{
  "qk_norm": false,
  "attn_scale": 0.125,
  "init_std_o": 0.0,
  "beta2": 0.99,
  "lr_head": 0.00965,
  "decay_shape": "linear",
  "train_tokens": 99990000
}
Each number is 128 + 24 x the weight over its row's rms, rounded and kept within 0 to 255. Layers, rows and columns count from 0. Numbers have three digits each. The size before them is the row's rms in percent of the matrix's.

# q: layer 5 attention query, 64x64, rms 0.168, rows 0-63, columns 0-31
# k: layer 5 attention key, 64x64, rms 0.16, rows 0-63, columns 0-31
# v: layer 5 attention value, 64x64, rms 0.297, rows 0-19, columns 0-31
# o: layer 5 attention output (transposed), 64x64, rms 0.23, rows 0-19, columns 0-31
q0 042:099111133131127146149114145154110118116121097134103115135101154085143150126191145133136121089157
k0 130:106123140101114082169129147093134115145133098104147150146159106107133148109121079107156126150082
q1 142:134119148140125115089136158137101161119126166131112087084127070089115102144140133129117121119157
k1 095:153104094161154175110159122143131146118133102139133166108128131144123093126110117185107156121138
q2 094:128146116121121150161128119090141091149173074115145166149139148125149148079102127122143113122079
k2 078:098122146083129086170136129098109127136122159114133130152140126090151147130161124106125114175060
q3 086:113159131139130126131108090161100152141113101140090108115112145138110098167144119141113090080178
k3 093:138110097114115125133122118124150119115127125140097154121152109104103154112165158125141126158092
q4 071:113133121113138159129128166140085127117152120080064111082153141129120138133138152126109135100124
k4 099:121166094152130105150128169106127140088137097126107137129118115133124160122136154131119157132133
q5 110:113126086098100106160158115149141146125171096102117153104116162122129105106076135136110091161126
k5 109:149127136115143086073134194104141116103130156143147135134131133134100151153171150126130120076179
q6 115:139132140100080102124136140104140147101139147116115142129171110085135117102147155147184083140084
k6 090:128132108131081092128156133112115084129141128150165165093141096131141143147079066152140132174103
q7 084:096164179136107131157118093094107162125135175156137117140155129093136063111137137135165104161118
k7 088:154122104146115095100121147117136132138146093143136149103083106109137143137083109136108128096104
q8 088:190097135101119120103105174157102163135132147151148145110134112088095165149142119109176132162124
k8 092:104174115128110147107141108164158121160106141109121095151134099183131069133061142149100103130140
q9 087:125118154149151157121098107134157119139142065110099105149119143142155128115102130109134134138155
k9 108:134130218118136097126134163116144103129119142132135158126149125157110106139132113099161095141130
q10 115:120121094127117099141188152133137064161144171094161139133164131133105115136110144128098144133130
k10 091:145130140071102116154146119076113109118149107117129143133153107149184152141110107175110152153114
q11 077:093131099148101133147149116139124138117161153130117109118111117133153136085119133120108171106122
k11 106:149122174143141162107146117135118151169136117187134172139145104141106108139131148139166129110122
q12 081:110144086083103124155151091119133099134143113114135187144120129077121145078079105141157089162105
k12 065:102150149092131113186105106128088118141155139151163120149154106137145155131128089167133112143099
q13 071:121116143127107125123128142142092140188163102116133146099129109137148129100122128128118111137098
k13 094:121137143101105109192139100100122087139164135156124139133120104138109147143100098132118105170118
q14 093:177099080138106103188158111138087109099190164100131135125116144127097126151140165131119161116109
k14 084:112186099079112110135142140099125081107125092144130155101165148171128137154111122128105116132111
q15 091:136126106129160190176144110141096080131142170114131107085120108149111147115111126166125123160107
k15 101:097162146140135103155172105139120103157180096154095144153124146141177139136139137144132123104121
q16 087:114135159106150127116131088129144120106110105147102165154123150133072123132148146125070107088148
k16 067:109113113148144098145122127080107144132115124090092107098138113104106111118136100126169116138121
q17 101:143130131132113130149093147137114140161155108156090076144150093140109130148180139128110131137129
k17 093:147139200090081135166154092120118089152138097118097140136146120111084181165137105133117130141136
q18 090:131126133163138120160140128110115167161146151124123127145126130114110102074098145124151104120127
k18 139:130087130148155139078146127129136165131104136144105134138129131146113076153138170146129167087168
q19 067:154133131134122142128109100189094114113107144122098128122130178110116117103153120128149132091177
k19 225:110155143084107102164114129098122095149127120115136125156161108122141154131122093111168139156089
q20 129:105175117099146100131141129125122095091132152120081121094123117181150121140097118178146130101106
k20 101:142106117121154137150172116092121103116155132124155106140135148075140173107142115104130150155117
q21 106:111121123123124123125111194132140180125090095173147132151097115154138153101152117107124190171093
k21 115:154093142159152128120129081163105144148119168169136141121132154145147082114139162119120118068158
q22 098:175143145117138132145115170149094124111117147157133121095129139108141114151183148174121132095092
k22 108:116149128093110106159138130099079092162145129074141111148139134149134156092123098083122130122108
q23 115:118147116133100092157145148082158128130133102121122141145140134130120124129095096123136124154191
k23 104:122061147133128078116129132087146106162098110163149157141143137151101128113131105156132158179135
q24 110:116135135122139093082168174165151109139127113109108120068127098146092115114115123124128095113145
k24 110:135117137107116124151137095088129104105134181119119153135179114067166142100130129134128127146131
q25 090:134154151153120099105175109147134152146127072121104118109103108098117136131138115102127109167126
k25 089:114128111096099094123146126134159133171148103140094168115137091119094149085120088151161094135148
q26 112:156135179117117140171148068130082124100150100112105149127122133102117102131115146155137114117108
k26 112:115154088095135094135101152098145133125165134141124110111114169159132137162153113125116162130110
q27 105:135144100151133118167134117148119124124134116114191166139126135146174086149074118180158106154121
k27 100:143125096124139152089159102127115152058121143179125107133089154172140124119135134154152145086110
q28 111:109123118116135126168128054148120109156120093117126091131141142131114086136115130131113099113128
k28 103:122129090098137169153153143128135126124144156135103131137136133137111174168128128118130124111144
q29 104:130116115137148118098110128141127089129108141111143131127076102136143175128170106067090156093154
k29 096:110125146096128137145100178140115132161158144101159166128144136148161129131134094129167132167137
q30 089:125115148094168130096105122144125141159148101120121095145084140164150098116114148117135066098138
k30 089:105125121132126147132109108128160162088149193094136145133117146087116124107094121110090128142125
q31 103:140093125104106097084110144128094104120091147134119148133161108118099090161150176133152142097118
k31 107:116131123103122131155125127130118103109113135115127101116130136139138184173107072085103173137127
q32 228:113132148140139133096119129171109146118115154149111093088103099118116117151161121134097140104177
k32 109:138101129162177188124121123153137166121135136144106138129098138140109115113160159159120119096156
q33 054:112113115131127133128143135127107169154174086148100145122112117107103142118091123107113086130112
k33 088:169121120126112125101154148129116126113132184137126112074142107127104107130099177157117110119166
q34 071:163160103112105113125067114160150109129095124140086127132118155137137152148116126128114098099191
k34 080:104135136125110145136095110100119095132113148115117104127158122082120143138169126126188105148070
q35 094:102128106151155116080142132129087144145163142142125114080082150150140106101098116120081125079147
k35 089:165116125154175134134142131151133167097082131153116132105091150169103091145150163151142138085157
q36 086:112115144135161099133129130148108153140100131169118115109079154147113111130111121124090131096175
k36 073:128080130170158142119119133155136165126079145142110122104094156146144105122151160136116140091131
q37 118:093122155132119112142120049152091109148108122141098144136140208156110109102124133161147108140137
k37 107:137129162110112093110109117126148126090109098139127123116132157122133136147165154118158089120110
q38 079:100117120142115143111102174148108138188104127119093120121117143125107146131123075110072088136168
k38 111:104092152138115133153133133154148143125160114113111143108125120134130127123159196151135113103132
q39 090:141162115109086174147150113099133140124143109115110119158164143120138119116116130105125092153106
k39 083:081163125130102087182111127148137107145160121099117126126157118085104164132140101137137140153127
q40 105:101111105110128096093166157118084105130136189140154124091119116131101092130136170110139123154142
k40 088:170113149148093142088147194128148135102170134131118174115146125133141132144086163147114137119130
q41 076:117151098131160079127094142156153113162144065138129155159126118134144132148105108109170085116111
k41 076:124134142092101132177150091116113101119161183130124131158111108139147140115089080148112117159117
q42 090:097087111078085170118129103126121128107154117134123108081133128088118103106145150145147109151156
k42 087:169162144152106126110120142144188131160121139165107139128113093135111160190132142089130122098141
q43 087:108132083122093138134146154116105138094125140139090112100106140106114106146091160121155095101142
k43 065:124123124175133094104152153133139135134120181160120109109158123103100156138113130105139131135141
q44 078:156133136145129168145150123136142120183146132151113154120106122152121118123120152153132121126116
k44 128:126103153129146129147113085125121115128130150156098076136124171131113121109160136169113135135173
q45 085:137109129132123148128178112105165080160169119106151143137168152121143150082138148175118113160119
k45 071:133143192104091136164103117098128088134148105096112119171124129109132136126112110113156117152140
q46 108:125135115158119172138108179151110147177152111118145148099169092128192138144142100104097127127148
k46 118:150164165143150115101144137131152154139113133160104087151115117160094093143141160121169165101149
q47 114:142103153141127113119130076116128151174144111191153123127103142119152080115140190120162125169105
k47 108:143129129113121101142061097122161088109121099134107142139128128140100112126100120101103137094167
q48 094:126125168141137139128131157178136143141127131141137139124141101146155143114213134161119140119106
k48 097:149143158118128112143108120093115090154162144110101127161121143090177163111075091153137153118139
q49 091:151129098103126133149125082116121086137122054138128150116131161123130129109113114133140063186148
k49 095:121145175105114137151100102121161118133171117098118127169138144110099163112148095103130146099123
q50 109:114131129107136124124117155152092143103076141094119131129126152148124119132177158153149120066133
k50 070:129142106161111113133091117068104138121085166123131131099189123103139144097118109114155118151100
q51 153:115125107117149130165140143107166126169142128115137167173140141156120139093098133120131128132077
k51 051:157124125137157145123135134152110131091134175139102128120115135128116096110151189142113136118158
q52 090:115128094101133124108131109106076092133147115115088145124155182120124137096111121138106085098119
k52 093:127122133116133125167115121125095145113153130105143098151184108100140145133139115104136142148056
q53 118:126090140147162113107155071106127110143095129138156130140145116106118136159112170149134109119159
k53 109:111132098143099102143093100119144145090115073075131105140128114127153098103086101122131128177102
q54 088:070113139129147133128142097122130145150145134118079124160097113157129153133069124137133156124152
k54 099:125155167133113092136116170106151142150162102169165146151144123119147130084112108132121106179119
q55 097:177122167161116157104125122117144137110120129130180131105124154092160148156132144121141159163132
k55 091:112132106116124091139126090145146076129088117098124146117120141170133096134154109120146078122107
q56 081:125143166152149106084150155102157136156128121137115114114127150074121109141125144124103129162115
k56 093:132128138145110095131147150125104115121106076083153137108143130108112134072146088108110089117110
q57 105:155169150118145094118158106141075101160145178126140117121138147100134112114103157130103112089109
k57 115:119140133101126067159116120112127107102146108116133140128123097159142160112096097152152143130083
q58 092:151141142119112129116136166114136105088105107116080165109117114170127171131105101151075133128139
k58 097:130113122123099112154157120096127128167191091101138121104155156129138120116177116102159128151138
q59 081:089117120163138118124144096168114119122142134092109098123102123122139080181121122133155171127121
k59 081:120172084113081101135122153117158135098127129176155181115138147101137147115075118132109075129140
q60 088:124108073108130144088154187132106115091109166123128149079108124121141104134137180121174153143136
k60 093:130160130131108096136136143120117106168107126117127126157187148109141133116112076117149143137133
q61 088:099116113114124124112151091131166109136140088156121139162146130089128138172138161127136144089137
k61 097:100139115119124114164127131104136138135113128075148144153143102115116137114066074118137104178123
q62 087:126119141176138081084131106138123119122131121101109194146107122099152092130107150154136108097117
k62 081:126130119126116084115157088099138142101129154114165118132109125103136089156088086119127111140114
q63 110:175166144091096193115110133122133112140148102157086141113116120121128120145132139055110135158105
k63 109:103151111158146074150128093151096121139139110131166092138145123127077130148135149120076112129139
v0 087:109169160166118131134188119149100117165125164111129114103135108117105148067126131145167112137113
o0 078:122167118134097088112167129188128082134136146137152142135137099099138131129107144123168085118111
v1 089:092148092139118133112165099097149151136134156148111134134149128128106146125102109123111180098138
o1 098:119157067128150157124161101145145148157131137157150166127107128111132155126118082126104141089166
v2 103:106148143190140142120145139144102103088130106111113098129120138120083144124096163141095101137139
o2 112:162119128142081137164159138122167090098117113131099162149146109126115152153084148131095145087133
v3 102:121112147112147130129115155102151143182147135146171088109139064151122129125158142120126136155130
o3 098:086119136087147100124137146119155136122134180133161141139120118169148124152133112112120166158133
v4 092:138086163154107146099110124147117137134149119149151141139136137111044154141119111169152159134108
o4 068:132154149135132179148131136168121120150129141072131161169117101144130188151086132151144150123128
v5 101:124102123127138151125129116098109140104106154070108075136145155135144115174122108173127119153163
o5 104:156127117133108138150133072126114113100093170128151102160092191164129117163103102119135121138105
v6 104:143140113140123144152112148108133093132153125135114114112164119149152112135106122113120153116124
o6 111:144099131134139119077131148137099106176144107082132071151139136134158117169135141108080142136112
v7 092:138139127131139152108194145119141139121097112096146086130157120132116127094099112100161085098119
o7 108:147135110149108118099126133171125145116113121078180117142108098088143094149120117122153159151135
v8 102:150149109108141128107135059137089145065133144124114128167146114121138143103131116098107115177134
o8 107:168128100111102143117125124124129137115108112161153129122142141113124151067110087102087103201156
v9 099:119155111103141115144164128113132092153066134139113158180121143134143092097095130121114153129098
o9 095:095138134109126114140153122124120093167137149166174119168130163085137066087122140125132122121139
v10 094:110135147105127146100137151116092130106105086092102099132164130136119130105109141103110154117166
o10 085:096138112100130116088142139073144125058110118082126123144105131095116133130084084180111120156129
v11 113:167111137126113124125087165124085135081145152097173131116131140078104124146138121147139131077131
o11 120:125162096099145156130107145107078139088116163074094106120165155111115144137115111110154137103139
v12 090:141147094105101126103098143142126123116115129181116147167119135150134124188124097146128148118110
o12 089:118111187129118129101114149141115147147151112133090133151117138168152128136165122121110141106132
v13 103:145057149107143133123142167127115149124110110094147147096132142094139124150053168149149141139143
o13 106:135111125123111128128151122112088098106118139112129143111143108129126103148107125154161135132078
v14 096:147112167125138138135127134121114139171160140130113140092134139168173100181155128142123110099111
o14 080:142140137113116152163131111141130133129149103183107096118137127115144130162183198132113136124092
v15 098:115144108131076124133112125158111093157130137170163141132158170118137100125174098147121154147104
o15 098:103118145137108123155114128095117148173137096105118127145156172115154114144125142107139076154129
v16 105:110115150086140134115086161086120123142080127121160130148093152113118127134137114116101120114137
o16 095:099113143123130105118109102126108123131107162104132084138123195127117110141123119103144134131148
v17 117:179128165173128146126117109114153112152166150106137098132137146115111138125145065153082151120109
o17 121:121126115154164177151126104108138069135166120121164091105131140111161125136160135124101095149134
v18 107:153130121123093121121142129144119151148132169107123080119145200101136144114143092142109097125175
o18 114:103120130149069138160111119094099169131153148108133119108130160137133121122139124115155069136143
v19 089:104102150101146119144099131101146113121091093147154126147130098122115132128120170113122081123141
o19 072:127103163144122152122117129101097118107081116151125114171136132136174091139159125119111168095157